Weights of a small GPT-style language model, trained from scratch on English Wikipedia.
Size: 14 layers, width 128, 3 heads of 64 (1 for keys and values), MLP 512 GELU, vocabulary 7774, 9M parameters.
Architecture: rotary positions, embeddings untied during training, normalized queries and keys, local attention windows, exclusive self-attention, value embeddings, a smear gate, short convolutions, an embedding shortcut, skips across layers.
Training: a variant of Muon for these matrices, 206M tokens.
Each number is 500 + 40 x the weight over its row's rms, rounded and kept within 0 to 999. Layers, rows and columns count from 0. Numbers have three digits each. The size before them is the row's rms in percent of the matrix's.

# o: layer 11 attention output (transposed), 192x128, rms 0.073, rows 57-63,121-127,184-191, columns 0-127
# v: layer 11 attention value, 64x128, rms 0.0992, rows 57-63, columns 0-127
# up: layer 11 MLP up, 512x128, rms 0.116, rows 0-37, columns 0-127
# down: layer 11 MLP down (transposed), 512x128, rms 0.0849, rows 0-37, columns 0-127
o184 106:517583468487575513531542498568515493430512525577532526560562483571467476520464516550448507446508493473586496440546537438501500507474481481604484447524459531537565449536499428484511479511532545436532446526528426554501495524402485544542459539577475496465539467501474445415429484496466471479540484485509510500516496478477473462511500578502491472452500454457501480533466474468516491499474
v57 102:513438501503504491487461544537369377507552560540537444536524484505486464491477457599489522547477510478486466543506513507503482525538471513525475473486460438498470493538469425501505467512519465526507502456442546580464479530553490525492468494454502470434523490447421520494507514526504431516476480507566504493483481465498599525524614565433515490484489491531502475501513493529529391488445
o57 103:460584465531589513513490521512503532617508474513445557481519535487537551496534514473476458540541435564480501531505512544519506439545490467464509520443480517589517513513528521429451527521453455464482521509573471561499469491489514551476486530530528494525534468550574541456522521518531459502486464566478464429496506463477507524503522499553509550443485453542447566494456443396515592468550
o121 097:512548459401493502451538398502500554524436428504546513536488457557605532495579519448506457503426443477466405553515434505468525454459505542455399478527548525499520536472508472429455522530514525486493473500515471418478475480491505505449499493444460498522502435511533481528488510525469577474485543423520505469522525576497503500471466560492435494511509529535513517531489452491503524491550
o185 104:562588489547426465472478526499466517464447497492495465515536547431494462473466562465467552495427564475516483573504494481524494508507494520557562504424435604446524543498497521563511479464520484543426550498476534509440476469436489525519471586466450524457427586508496438474457488469477519536513469516483497410481499515517476509537441497535427506487486502448517503573511470492545475460460
v58 099:579525516521545458514557512609478490526515455477514605471496521492445569505472451482515499550506553511583496521583498505510465500525558463512470510410485447549482465490486579475514552446525510462546497502527609492515523502435495437520479492522500452495488462583471517466463544513525535444484498520492530572537515500472530516576555421542545514486463468487485507482533526460554546446458
o58 104:515481570525501482466542516411546468500489585459493592483564438507515534422447475515488544430485468508520500491498513490493548554460501564535485485527506580523499463529473416566481492522415421553466482494541524506488492506510582492504502498506424505496556491479540424531526393537499477548529515456545538483472470470538503462487444453496437520470540484501513501514490391451494476471493
o122 097:444441476479440486491489476535555507517515515510497488528624521476529502427542513505451485498452489502484448497466451529540447489474473500512475500445489466502476436553505487432554409582508540516480520499555450508515522491502591445476521519488447535609540518472477463542593582433581480477539482443547529526485538492526475464476457454532474508574450499470480523467464524496469468458529
o186 091:422459519473374462473442507512495518524510486536491607440509464536492436499492542545479418513480492523449463501532476468484446454454518510486426558530553503470450593512526546503499442495440485536525520519468450495457498508521518589485489490465477454524457519463512484422486466527458420521444522547508501473466511533560490513511467543433506528522498547497515471533544527461480421586461
v59 089:477515464549506487528460581555478463513454540441438534420522460546512441477454543533456468488472502509451512526485480494482532597551487453498500467538524545600480532594526504530467510509489476450467510499414458461490501542469555517541497501420536495530527499489478474621543513548511497493539498491517532541486516551555411478533541460399527492463438449509524479471550467486530477482503
o59 112:526539469476485518502507494481516498499471477468471503536574477459529490466525594497495471523523504501527565537444457470451478446535476577592530521513453496479460502435473548447509587505505468515489483489478489443450490598443536548427470445539429445485505549447454563476460513510547482471490558512495558488483506528552598541486393526541530533465498464468426444481512527473515507455470
o123 099:478532441510404514492481526525560486469497535452522474465484509468454449491517520488538496545516469542541504531564536395556449441524548522480544511483544459467500485502457541486509514450470521489503494492502569504518464494441478460542499433539600523541513561547429434500490425437467402477502456555496517458440451522467566505506524552464481442496595450477548540475470527505541525478518
o187 092:490546528424407534484516485540476523529452513479526461601532535500552559529451512534542594590556472522476507495414448410495438465545510508544473546468487517446566517496473508451510438474499456572576526514512508537491542488493464468493558497465509489490532445474514481518509527530497490453472508519488474425443537529590468482502501481562554512555514498497449517492441555521449458529501
v60 095:574545565494458530529487500440491584446597508525476476550521528497494584513515461456433483526490481522504460528513494520495618520466501511457504511529550475512492530513511565550513516481539436508365506518506528457548562579529515472525549458512424524523503525501520502447470485487471493559496549465529509544528511486516537555444481461502581481428476485471473466493530472560580544494528
o60 103:538516484481524526473503518475497400531430487531453492574474516529510442447434459440620575479525552497516490502480445526565494502521485415544518518555480493533486475461498511461448513510485493548544551549506466537475394461508549544511487545532550449473544467514529540460604563520517485506522474480539573481523484512464498447470451531457439489520468465508511544475470479470505513594487
o124 084:466488494480430469480508421534563492449452504492524529529512451514514510502443463472530458494517569498427577444511483537517503534532484546506535496513516498482446419515485543522492511461448514482482637457494556449533419450506494478457478492484531490457475488499536544482528535464462376494434445540561479492472565537493476444527524459436530445534506471473513532465498534472508488505389
o188 098:456483487522483528459458496442470442479446432474426565425441568485480435464497515467494511488519483496449520505445450546465490471497492486444499439490517477499484497506518523563498555429491520564500512473487486587517506499524451528495539461559550436490463469493485558560430507506464505540488560510466539494486407483428535528481551572533498594519539458451491462469486516466469610525545
v61 099:509468478496457478468516456543468501516483450469457511568436506438468521521418406501558513530509552547538434466524510455505451541542545482505513442507434499482498522478475550521529500617596513489552510440563436500490427557517493429452454485485507511494517531557544454481447487498550507508524465571543392483492504513483501463473499447571479512478421504520455513440485499525481488496494
o61 114:514548510510523577509533509465499477495481514625541496458539545483506443483483576472518394470521473499441525501463463457535536508501468494538507534440494551462402467530561497539488612485531479501466538590496479557495529470528500449496569498532411458432466480454559480517501505536459476494490537477514568497532557544568565507534497472519482542437502466494481540507440491497510491530534
o125 090:503503553454516566537501471546475499501524512491534545421444446438563569507423485533497492425481467511477522559481532493499509532435510441555427505477486436509534496440437519518459570529486539504482477560499510521445522461547433502431390516568531496526438434438518529516494501471496515469519540501482522452503494443511435417490453453473492524554562460465486429501519513474545512497502
o189 109:477515484480511545495518549458465533436496435504586547492492481606490534533569462601445447462533492488509515501460506462543449456510480482499455478463517445495497473502446511527493525476441443431553444556532473445499475462472508533452413538490535569501479434468474497474471538474496466576510504451503514527496589564474442486535502510505487471478488444429499501476415518527406501537507
v62 108:489480473480527411553514524449487511537545475571496642412498445516462509506475560477471546528571509443488447504460487441537535573538481496510536475533537474494438555517461513465574528463515521498555519522533496545514493532495467479480485460463524584615555512537484459492523512486548486483513510514501442482508493503420537497488504452435468488512526452516414477504474516543412487515537
o62 107:524572509444508556425496514497542537464504422510464450561501445468505504487577482516599545471496523523573516544473473442472434538523441545474490454470493524488560482542489452534439470509551497482468525566483503431507505522494456530531514478465539475468432475520476518624528454511532559505565486509495565579541471540501478466454494498441539494505427541525533456506504506454459540511442
o126 098:505547420547454465507494515488460466439534520489474479476513535511541482486490467460487528567505463597567416509564567571493481552430427453507525532508470528540577466457500497468447434557535447484423443510495533503440530518487590472505524530448486525497491460488477499567500486450530530415441540487503467428572515495500475510498524529496496542470494468489551469452490444516493551559472
o190 099:443516567551520534465435490577540396448441499495569559479505474508528454487466522479491405488463485500529451584480491482490499515520482458468526485480522480544432475480522477543486533494454498512556578490460484496547459547448537540514506486540468523481464415506567492485475552531480450505541423478466512513554622554508521473546510522528484457547445537537568532474489457473478474512442
v63 099:488531615523463501422488487478562513457516455528510520512554537503414506498534531524526468501472544441502443504464455493465473571500576491538450473521478511443554527504486537530542523481537517500472497459481463551541475416546419479489499501522528475545523478540498448489482576447555479453475466518507445476445485522510535545434514415452494552366521468528500519527506470495450509466579
o63 096:466511491460504475535449511416487541516471473527545454513503505513519481487415550497523483518449518536497485477588588460507454417562477512507506544535559541476470479505509456494528470553483550428469494517563449525458495495470475564451544466521515578499512559469431499559592490451489540494502546480415559537498570530533459454510527572449572492513483527439561488478516458470523546484531
o127 091:452517496506494517443493472545444534531495499491468477562435467535521512553436535498547539450495555497470458551443535557567550492475428497462474550567549518449493494480473528346567474470420539477473549496546479511488512454525538511520426508507426541528499527510489486492516431577586508511530486485489534561552495478518522447466507540504461540531527527500522452519517559466576524487502
o191 103:455467490510453475540495580527572417479465459469519487458405527539620509519451437445496465487564413468480560483513480457539556434500550473464530491532525462461446497459524484522545499474534480472564469536463541460486473495476536574483455476526464529454537482529520526497412462505507493536478487507523447528519540477535531502551455516555614443538521489469518510518470502515536481556523
up0 100:479467551539519509439542474520489482582533531520471503483550475479453528496536468436538527517503509505435539488479535494490488521559409475515546447559523445435481503554523437432483476485482535516484456516493528510518497457506516498498535442466392473506518499534495407393552549499494491463478493427431556407440464448518499553521452548503426529529553555489480473498461490519418504510518
down0 111:517465496517486519489481463515507505521428525479581566506542466460524548513442547520386402616559507530501499447541473487523507474487464529481488512513492518462480439437499506566526512439424453488504500436515495541477479546488516467532431528478540538486545567481465458586440530416508509467527506503529500520421500525532522436516607542437520463488481538492513521509505525476452485465501
up1 105:545508532475535484542510529502489478456497434492459540450489517533552507524494450494456586473557460480498557510470516498548447569420490510491420461421474426522548538501486456493525515505533458452505493493526503501476530476461555549476539488523506425489486507514485533537584462552491504557508433576539515530567487457512520427549505460457485443559452602421498462458471489543421477501546
down1 098:501498496517539511451492476436518534483497510406542513536505531501534591508506463555541507504477479459505544502532503473445565497608477596524513478535541453463500549562508475524501460443452504507480529444445457492510527495478381567478500452548494537462528468494534511579505503581448511477509567493529557447511461528491485545524492516461523595480485538574529445529507544442446470532517
up2 109:524491472436530473440428409500553524468529503506498438479494501478451497457530534475614562467425545493538539464506502501482583484521469502469423457460582482529514557508513502561456485421466442470518511486459452573525447562506502567521500536485387466555463488501485547578526519506520460491509517523518526479534486503520550496486582491524548466454479540462505437509474486477490496537460
down2 115:465480514471552417461507444552597455494480544471451530472487549477508444477550527463538505527460524507511515503586488556454536502539469533477471507588506471512537525485511490515486446446469433512461410509504466529477449523479502568521509554492462527495465465582472523543466500576515539522492520619527445485601488544464537462501529543479500508476472464441444501454534502489483532553423
up3 094:485430507406485512527579451540472476479410504519559497483488536492518553552475415501523492432520526491496512452533482483513515507517495507539506523451505462457460560387587480445480532456560457474454551498543532510522488486405488461505521539427421505527467463520491538538535502521482472497523495554517484501508508505485488488480526511485535525474416525485557467452554472374574482462511
down3 106:483515513501503509550528435492506473581594464530514521513525445499538535480515532502498464511504486566461499447526540493425477504510525506503543516497564479470568598545538561505493457448473533498461454530501500492506478547596505453429400439492442548472495447525475442613501497456486493487537395443461469437567530463514517504517501517523472471503518531443465443551498474510519494460540
up4 106:527576527524538495430458476479538552489470464519513533464545485438543498523562502555473474492516527464493549416486481477499530523558468462489452500429551492516593499388502487568499518547489498482571528473536510462526559483477553551541563485501459470450503527444464505553493524435502475438478464500549546504515502504481438490530458546558610561453471457438508534553505497506453509499561
down4 065:495499483479531464503493489503478467533558536479467450511463493512527573481495482487503450575491472464552406555512530486474508453520536458503519515523496476490516483576511543504518436486496448519443513488498502508440486481497751444486462474448549518541521524554528522490501478536532550519509487514439520582460482505560542489532526499496469467472490516478456529500446550470493525505447
up5 089:435517480517433444476466505558493488496469464483530517502409531484547555518485458489515507519506508495450525508468489503510501458519562544509503399444483533563441539514512539481530469447511481405547419558514559515507561513497513488472476554482503521529493455480515562508584487465490483513445516552471496483541479553602500485550598471524574534497565478583513535522579557487494475444468
down5 107:550536501498481572528496471486480493478532457463478445584549418523492436472506416473509487493521563461460442477557511517482580471489495523505416569505516512471564515532514569542419502568507541547434501443539529530472485499493653534528562523483541490470499539540478452481535471445504486465524509535510512485560485510462511503493527476518524485520449489513459572515488472529500585518564
up6 099:491480580412511535475470451519519464474439546515510511521585563534544474466456497505610491494531485524504540452545462435544424506532471484468482479462537479545549409551480478478478446511536543567534523537437541437509509411516499515433516465552484527488547550506464482435539503534489492437522549519488502487425468491592540503523513532505469522510448510519525535547450538520566507468506
down6 101:536539465481568509569580511436541501521488528435484491500544455473526521547462599511531490413539473425527513455572483513459491517462459469520545565498424478460508477473492534470496504532471515451520485495532514474446519502431554471430509499450492457501512555526491509548550465569467502585506467510544551533572458515436448532477510481480582475448448493501476419438500454510485467481459
up7 108:458475432554608490533529445451550523493498466546511490546417503445488491411426525457560548548549527501484574490504497534483519492404551479541507468507437545480422443488509516489491567536464539455471449507490565544490501460444544503463479460471520484511500481504573486528511443527541466474502517522480481446497472555489481488530548537455461481541484567597455503487562484517523451523519
down7 120:495519440430516516467468483508452539521509501420474444445495454505493499488515481479514504404492443557528480446519461444569476503564505564431472559556586415517463601501488488503565453459545548531451503491507516440463488507528490534474464599522493547528552466447489515440549456527475520565513531533538530522583522464461504472510487479502518531511517527462454442509514475500476450464444
up8 099:519509471533446485523453451505488548498527478484605489418549460527518532521482511482457528589547466458492485500487505520485526428466569496416501477488530541522451465484546509551480521565501475551529447516468556524482557519478515467509540554426512474511478532536575478404479509435502495505449508536547504479458464545548538467594527528452495547481475582545533471402490508560466502459467
down8 114:483517540484540513486505513518544485511516503462428493543450550505496516480536566572505531407468508498532513483498534472501494552559447493561506481542512523504499533494518471436576412440486449463466544489528468513473580480524567492414442550520535512476559498466511440597554496470538529503565492441457500570493611466442482502448478455497578488483522440445509458537480514505543473487479
up9 117:468563560439582475467477512502492554457525508459555486494554488486448466510498472503537515442616495496550483453538474538510531449507480497536495504490446547478497478478508574472527481415522420384547484561440480457485493449473489584533467512576461529485469502518431512457512511473481420465533468527503496439503557485521510429436416474460493459494428465506466492497515511498505505469495
down9 120:529475511497542495524479579441529537502492555489460470484508445517536534551549436533504512409531548485521507443506434512473476516486404472430508530467508510470454548530458464497489522506454518456460490550452440433500464521474587534523509516592492585480450461507442564539547512472481480544512475534482463504535571577466449465428457511468486461530459539570520448508459500454480447526473
up10 097:507505548471458508532416470488482465479500472546518514535518445532550521489517479591491531514492521503471453480544489490550501496472516498453478545551485541537543509486443464475490562448438516506523440560545483447466502580556502589465437522554445539508505460466527557463526493472437505499549455572499486537434552462561573513476459552537444561486462547608530517545537580492503506533498
down10 101:469483460481516558489553487494501515506452468481503486491520526450485536502514591411556459476502526456488438497545479467552485561520542499452486494489524501507540464496529519540445535504545451469478555467530589553525544417497513414485527477482453501473550517544427480498489582544541502547446490459496510544569537585523495519485484471438554479621614459477527475468486481483504521461482
up11 098:562503470473472499477499512451520505527495505455520489493537540491481484501517482455467563513470466590517460515515418394484483467497527472540505451574432492544553494478576529465551522472441411506536451389484447487457541519522482481459474534487519489590573457440507442469499502544525517538569525508479485392507489468508467543519502489499437541481496503482530449427498551518559534546506
down11 100:518490527513465546435571508435526514480487464468528472443537464470483551516471462465483472446534539534459544639475553521486436452511524513539489558471594536447408474509530443491514439466434541478550522504495512504512490483487524576442536456471481480493463508542472505545396523476438502490474539493508540538530489474544509497479426494493493588459477478456552509438499557460540492503474
up12 106:428413523495470536505467473449493502474551528546527456470558499558435560471509568406537465560585452495431508491461492439488582525505528491446492544526563478447544503530431504485476544493454478518537488524483546429448526502473537469522498543498446435464487521510448481533537498524531483503506489516426538556411563529540523482404521475474501407476498510498467487522527501496520496523461
down12 100:556500437436467494522497461500504509521472479529595497477499557578456491531436536514582464540437577485557484432507469489523506491532539511507480452528553446489474512462487538531461508497455571562426486476515553511544571463460401404516500477525463512544531512467496451527520465510461439488475496498446511531558465541479493509541483463509494550531440463570543450547563475493503427474508
up13 099:535449529401509482458483433482517464431497499476415497499441496470480525553528430438531479499503442540503484438516525495443471466547480528535482520427576475508535474563517491538525443513489572535497484518602469520528492497574494440516489549485500435540538511471514454518449475501518431515496503457492534489444511410551557461495534519566424450470464503523529463508530558407513499486505
down13 112:494448550531478432473517532439488515554471503485474480486509524542501471463491529500522493551563475496504505454521461478479559495549475589430525493444512535450496558508542438540465492500454472524540489456496443528495463444542555529559461523456502525492547469476500527426434522473440566493480473562506483470568449517576490494441514539527505555527452437533401561507494504633516512450526
up14 092:538566532503458451562556511485530463496487479561544495524479489485493502518445526446454524436473551482465474564554540525576532501514481545494538451448455483560509547554456523488511551451487442481564524542366513458493477494554404492541432497513542443511490520507431539515530498550477443535562456483543503541477502461475576462547488468488439470512458471497439449500519482479511492437465
down14 064:512492508531474544539488487503512545521421562459470507462471493510544524503483508452475548490526515497496497519512507494447528532460489520488506540449489452461467531514517515504530533502523498541508523480513513508539519508534180470488517450533475506534535501513574490416533450519539505509534518486504493499497475476502491535521470510485516546519500503569503503495468525519512483503486
up15 094:540453517501473464502480397495501428465526438472520486533521506476505516560481482502482555523488415411455521506514577537528534486523478456464524493500523456500469551495575531468499534481544523475465486468453493475491473567533469538523495457481479371542435504449557530450514495503526532486552525616489519423495511465541515539494471509470438459492534458422540418493531512552538468467555
down15 094:455500509510519460467478531494504481479508514515466566519515531536537483504445501512505492505549470479459356497531445444501515519528502563525529474496499494504540511473517405549454523498535501490497477537480468494552496440439583521407510474514439456508574512466561560551508528547450497537452571534510484481479485526478485557546480526448513541632474486462554496465532424432454443514543
up16 100:531568526525419481480523436549521524454446539471519494430567470518484529415537498520517443520479508428521467439554470452471505496465496589490437502478555541508477512442432478512553480550520487494505510490511491575530507549478519495495502530533504467590504516535527447475513539489517539443382519587539533509504535496551542542463538478491512459507471409509467472496419493452503469567457
down16 102:486573481541407537487517517533527477530438546583539430446475508422531525481457520455418407509449550552485497518458524446473499496521545463525512611516506510437506497529445551564560466497508448433438529501550459476548490508528561493500559511513473577521422494496539485472455538548494447513535515448542471520527499512530486544500474549488544500545495507499504445490525516561504550484484
up17 115:537549440434546488452523512521526513535521519483489507565432611515537462495498440460531512471458503487497512466566533477509499499505455485482469530522442528502504364518460419603562508584511534466534552486476505461419520475477513550492489556498492429465509512509485424440480490518577450474483537512594482461509489498490472535483481494475487536506473457513479518537497540468534450410489
down17 113:511516465511514491515453492396565510489509517446512489474461523515518434497545512518512483559476554505494549450486444508514469431463515493557420518521493524547512477505560511540541567547445560453501478469493523547478515487498705468539508504544519539466521558466479473513498501474505497505505478473525454439508529512438533577499504479521453428476434489469466437518465470428504504553527
up18 104:432547515484584439491512504453519558456503520503506494518464513521545491480520438507577485477585495545478450534493505490538503490551482559457491491454521471522490465499507497516516430469504527422444572441464480545530473540489518502505554453496447514441518536527463400558440439545480489489511482527491538470454468542483396465465450535501481533622483459538574490485520536444459544479458
down18 104:457545550507458496477481504557509548511484537506484484533493493500471520533471477528411420535479486439477523548449441494433484524493493487492510507460523560470468537518497482538543436506541402514536512465497586447465573414414537464500460476479505560553456493510570510441519498533523491499530465532478465558548489442521522549507511458495507566467498522489425569508478476611477411459512
up19 103:480444488501568497474468499502493496538478448465543522512507365562579536467508511530505498528541477552517616433487454456442473435443575562451474486456546501520476450490532541512486556508507467469491506508487527540494516540421513499475507537552482528477477559543510478452526543468516489535412452501432533515495504484520517515512568489570437465503441559499481541457549514546497535519573
down19 112:514539496533476473459511497501556505512571487496456501411466455398464498504471458456502478487481446442465445547544531504539502563513543575550485428525465470464485423528495461469539467507501484531532476508434531458523459576488546444515490476452475521576517482584485514553504467439494568476558470513534552435486528498549456488591478550466527478494495426474508489429430508484541458505526
up20 096:515507520547500580501486520506490485516398502562503541432506516510474516512466465427480455429427589477507487583473475504473535474491503536490510422503539558453512557494479506478487520458525463507509487527550529532461497501476504555486510493519568586460485584500604517568563488518452512495500529513510481529465510457456514495463496388446502482485479496486472422540585501575486475477574
down20 081:431507518523475443467468467523586520449573484479497505532510487516540513512504550535521547518498463484509542460502499452510551496519567485570542394494488520486465440511514563531487511505457524491415509496494532501509513498533298465519487501468539473483544459497558513480505519470535485443517495560489518515503490490552451554524579598537539536516509486471519482524542463458413510483502
up21 105:471504485497473462485579479426512480546528485481432519529542486535494568486429556591502481460456452468568524522434566528466533480509476439466434491463510547442507455482483540523532402503506524510429454503484554474487541522511538493519520499462480506515484449418507562496455562540476454534448552555474507470571490462470498536528488543480511540455433428527405462453468447506499489521492
down21 109:490467458479502558567483521451465472534501563447405482480481503496528495570477562512513534454509508467541541489478503520553566456526497477532532488545519505555534440534496507449489445508560607521434482518593476618518462547457553524529550457470463496463492557485430534473492499496540519522482488408500511443493453556454522500467532507507492468470490438518480559567456484513498575504461
up22 093:497497473534539453502367545470446485567498506540403503595477483514499559460445463527496506435457482485446533525568508490470589520468559584505498503446558524399585517511501467533448551489507500493521493506486500543456475538503488451497510482542464517505553456542471485469546464522479500480477531472492562507484524554483538533436523496511473415442472484509431479487518508581535532494502
down22 084:596416486437507551516599559470465521491510544453498502497527527454556574533494571487477531493523540469553470591556503516537470515511473455498539476461462491487433504511456513524561561514531545499508453496451527505591534524471406477564496539487473459522577508489565477536430461487514478504505430506495491508566466510508464477486495467596540519454477550564502464523495509493515486449536
up23 098:433523518482473450439539545478471504459467538473491436489557456520503483490511459485483448472539490555502434510514491478474508519423510476507449384507483484482439473527478468503449530538516523440461503439504551510500559543472510464479451515455523540539468553515531554496551511430506529504462553479509489492435401480539435499414491412589506419591469478465496501525511465458545491445492
down23 085:529513466552549600544471402562504526541533487534472556514400501493520476494523543546477529520468500501491522418474530521557559548514546502475502594476520467540492526477497516582526493496501509507517511570519511464508499404524440539560527544484483469490509489431495463502528508491467481496588489537562503438532519506463552561547496504422498475481508564511471615487520550538459503512543
up24 102:491547494461476505397532483528624516519452516540561586515437503514436532517523502594482496456509505501581396532510430528503513545544464543486559434493482486456520413513459491539504515469513477461462537519491523488503476472532490496479502565423467464524486510551491541481499490494470456443447513549509441516479453513549461505531451542523507451581548478483515489551535508569456526503466
down24 096:505485494498497477513518511532425524480497482501450460441543462508502495476486529411519516485426479515520589505542525500474530495483530524457441531464565516562545485585587538495534496439470535567494505470606482516441531446569424510581554454504451527514566478533542481498495461490522575522540531424582531550470502495545515512506477496562459524447491494536471578491510479507472438487537
up25 095:523480437352467464492485422536477458537510503524512490576499401502534476476427528451531488423478465523405515437503451501484556496538460460500554528524439486489499531491509541560554491500491565538478516502493512425556485477522474469518577517457439448525453498467507513544500506517515555483486498504457520486501442481493560510492461461488469544549479475512433516428547470511557430539477
down25 108:512558507537436552526437474512478523523484548499528565463493510475481523479472455499509524578528487460497523457536514449500449467540499530480514544552529506561578528462424493491497420504445517385471526479510512502485488552498466499411456437370490497498509496571562479528492446480482472497541484461542537540527520466478525490496431557480461464374524461521562525535521488540526503468518
up26 098:548521504470467488527408440479466531512505535461514431463569550511495498527476484551455504487467503465526549502472504411525437503510560529404529550436556472442459459590508569522444533519527504505503469434499537467536519425582481472524450544529501455485500533504440495473502476534560503506479558535494519482504448462517479442533519466522500507504493466573486564437450577505574477438502
down26 105:496480387510545500458539551532449483513493506520506538479505576502572490473519499483528423427523466520543534452584542527491555488492500516524477412531479481564505469483486474512496460488486454504508482558443471473496498539397427511502576500479433496502510527541531483495523462499491520497499452448538477524463559535451521546510439428473483455443464522440499396616508483536477489509453
up27 100:542571445523477425478489524456529530637522501593528541398533504432514498495481467564556575474487507475550581499519478480508518497509507536537606435524523438554513458484509458549494543498495554452485476516489468540491548486492508478484481494523568480451565509419516502478501473502531504502509500494549531496530536493525464510535537536457486548473495491530556473460520508504412442515420
down27 100:522522567506482493548475498466444493475474506521490447461460496575447538494459532505535471533475488430498447489473465468527530497464529423520498591449519476485545519473511534562474484494386503505513555507505510468466501444480512513492405476501383481493518523502464538511478475472465509394578528438475511519531463521516421506496434457522427483531406518468486516487422492428530520466461
up28 094:543514460488474460472519475486504427441462382514494527512484468572491509427529566500492511474534599507507526546447539536509556445485522532506530515478415550553434504457504527480553491479537497511490497476538499505467522535513548485530585487401467500529505466517548416565511494496534517478485464489528481512410462487406573530447486466544570475516530549479472495508515471465555518487567
down28 103:594540460422456512501520487487489539524546483520516458491525525417459444404553493551568451535491503462495479553520480460497492550514472464435494446487482512411545529539542516436452478476400514515515520559448408429545451496458479516525488505524459510482510463522493498488527481434515511515527557511431515512580499525488508536517520443508486458519428475528474433483498574448458556480487
up29 104:506581517542505517531447474453475483443503495488562486446389502491543424569483484507525513454524499501493506579485557456567491437520527457499526501561456476516483473449512416524521515508555481482493561552495448541457501506430502564518476556508567476533475485491533469469498518543495523476477514466489585444437559472523508451531462504569544510423529463511463532437475487478583559439517
down29 116:498595476505551506457522475517481539481477541457516500422492495452521432541522422521524455493479503445547516506383483448505456463465471519524546515487491492486494474540496456503520417539539503526486525598485624503520495508440447501549478578495480490571540511504466505546484480509466476537513453412522543502480564465519465468511441472504464485503548482484491520454457510419612517486478
up30 092:440581509508529498511456547517503493530496475451504542541471558496464496415488533489514428531460520484521482479546505453503505471520486537462511529557465466462502530502575541511587542487518506498553425432486569451526389546549511585497480499428494513508516583480513482467538466454498490448575496535499442512543533536524510562518504507535505508494544587480451477607491490554574483466509
down30 106:500469501525491497500517497498459537494583520513447501503494451404474462498468461480512437564572506502509476502480495525493523522562588457517495515511579488498547467456467456571491459554482452500453440505514467532573557474433570495495411491535494530532509477475450506495435477465491467550526503401449572449476541510492471546476504482458492451489434505443572479455585536444475477545547
up31 093:488482519426470501502507471478484454509461540456503489556519533536509457589526461522491531484524519514448531474490492537511497491507446555503464527549600463557462528416550577468544498485473473495531522491551590416512374498453493487505517506504491555470452479497485489494525499519483544618545566563568537501489512466540546597505473494447521508495476479547541488500484531519535550496581
down31 102:416527414525496490531537502513481467468508532564505470454533461519435521495516505503476460421486583487484460506404454537452538518498529477587464501488493507511412444577503493462514558484566502549555490511485471476395541542513508508431478483484541506449523480479479486572525517491483507467469494466488472444454438518512551533522435520384472468502495499466437517504507597466486530494470
up32 112:415517496416517478508510497505464484480519456503492454559548486619505528471548587434447520486552510511431498480465431473519469491494528522535490461497509520529500498474438481527512486602509501516452491494536548528489502501459520457530534547529439564470555487513501501477481427558533551564527451528514449446539553453607457488434430434490482533484511552526469458514554523489485514500438
down32 120:437460528557497507472495474550525463498499504513492492535522485542573495446552507492487479546462477535557545388531490500527591539469511557412447506491572588422465497501507527612545500481522470476516506580520502501459493520504422549459495488513459538470529484573449502481468488499463496517486551458427527468538573507511450443511473528508467510494540461434487421458498517455523553530511
up33 092:532457530509491513503511494487562539428545443531509521522538545538536443493513538536472488512556493468535574484496495486517419529561470415541447500512502481459542466524429481486453518442572496549479472408548508497591478454437504511441446530489516480476413501422474554558473608476483489519506451526616483503447507517513494535463495488509496558474474491561513479471487534547482486468482
down33 099:485547450470485497509501517504461551591504572436518520494498515457458590434489501538532408520465510517436471519503497540481540495473518580462594534504471506515485517503541463508569521611500499492532523554496509508467540488586625515527533518530540571529551568542513480503479451506481510509502522479421446469486575436488493520519492482509490471542542494427517499529517541444554476519511
up34 095:460505475522516443507440557529463585468439565464558458466535448478430478514606427534558475504513513500538470474480466517531543542534465530504497462539550483553382528551520571502521523517507507435528486450512459528546488553512482509509510515430485523500504476433482505398522484493564452472493588437557542461514448475530502493492530453467443532477487511487504475535481502523419509492497
down34 105:516518508397510453562500513514500532523523405458459475456478522469548446456554459551454483498468510537504481501501528449520442523448485511461532494486523509510550468497532510487483504551496465514491590533534502546463436528516368461467567437548529497476444591497516499502536515439473518480559396530555508504478526551499447434534479485429526478542526559444497532488492564501507472555497
up35 091:461528515511483501524539446488505421451504441506468534522477513493522570534449541470499491482549505510382518520535563516492512504499456483515561561493478492554510489534521504455582422520575485480457456442515496436459427452552524570529455527444498489563513462495485518474524528454566517541491402486512467493477506493471568481432537495466526434512520572461431466531480422438536531519513
down35 092:491540451479496449522484520541518534570488551487504544482528523491472551517567476565480490472417493454498473464489498483562465463489584544543413440491455442424445480511522475490473537517456475493504477486507518479526556450522461462451515460520459524469480463512450451458509474504456423435534521498509473588423535490503469453586447452528439507458469408505551531444465521512535436444476
up36 096:544524529529516493448478562538487517489533489477510523547436445517517494443430518482532478501483494487481547477456550510407551447508497508489530500477461550482520510559558602548475539577555534484488492497529505442542599505508455420516508451535474462532535456448456495483516522497581539437477524473477588396476471508541534451519551522529503526502509440551523516491474435503508540538413
down36 092:438515510538502529602497520520432524516473536478473515506510573501495496476524466434500525577533516545554541491478524429488521525494535519487479497517585478514442485522492516525438550500510514410565496576510579523501499497482327533473549496473555536497536446508458466513539507501467475468526471428498457400435487474466491459469473452501527442479512508489466535533522516445502475469459
up37 099:491480502439485414495572379469493450490501548492519511584491471493516510543477446467516508443521475458456574518472596478586518449497495452524588461478512537517505474504439558452577547553440442517409504481504468449516515412478548520483552468467437477469463470509509505467511469521506497501508447542530481496514481477440516584514490526498524451558519495514521508431526501465532529509518
down37 101:473528553500536499571454550495507472470554532519442508448469547512542498465581467512574464467468489499538488524482517551468548566502501481557599462550505459539477487474495465502441482536507477567493500419537477500455470469559445497498469537531494520474479440543483483553421519510514501501438444534550455483522499456413598496563464435528468434601510467471486504453513498499549549509485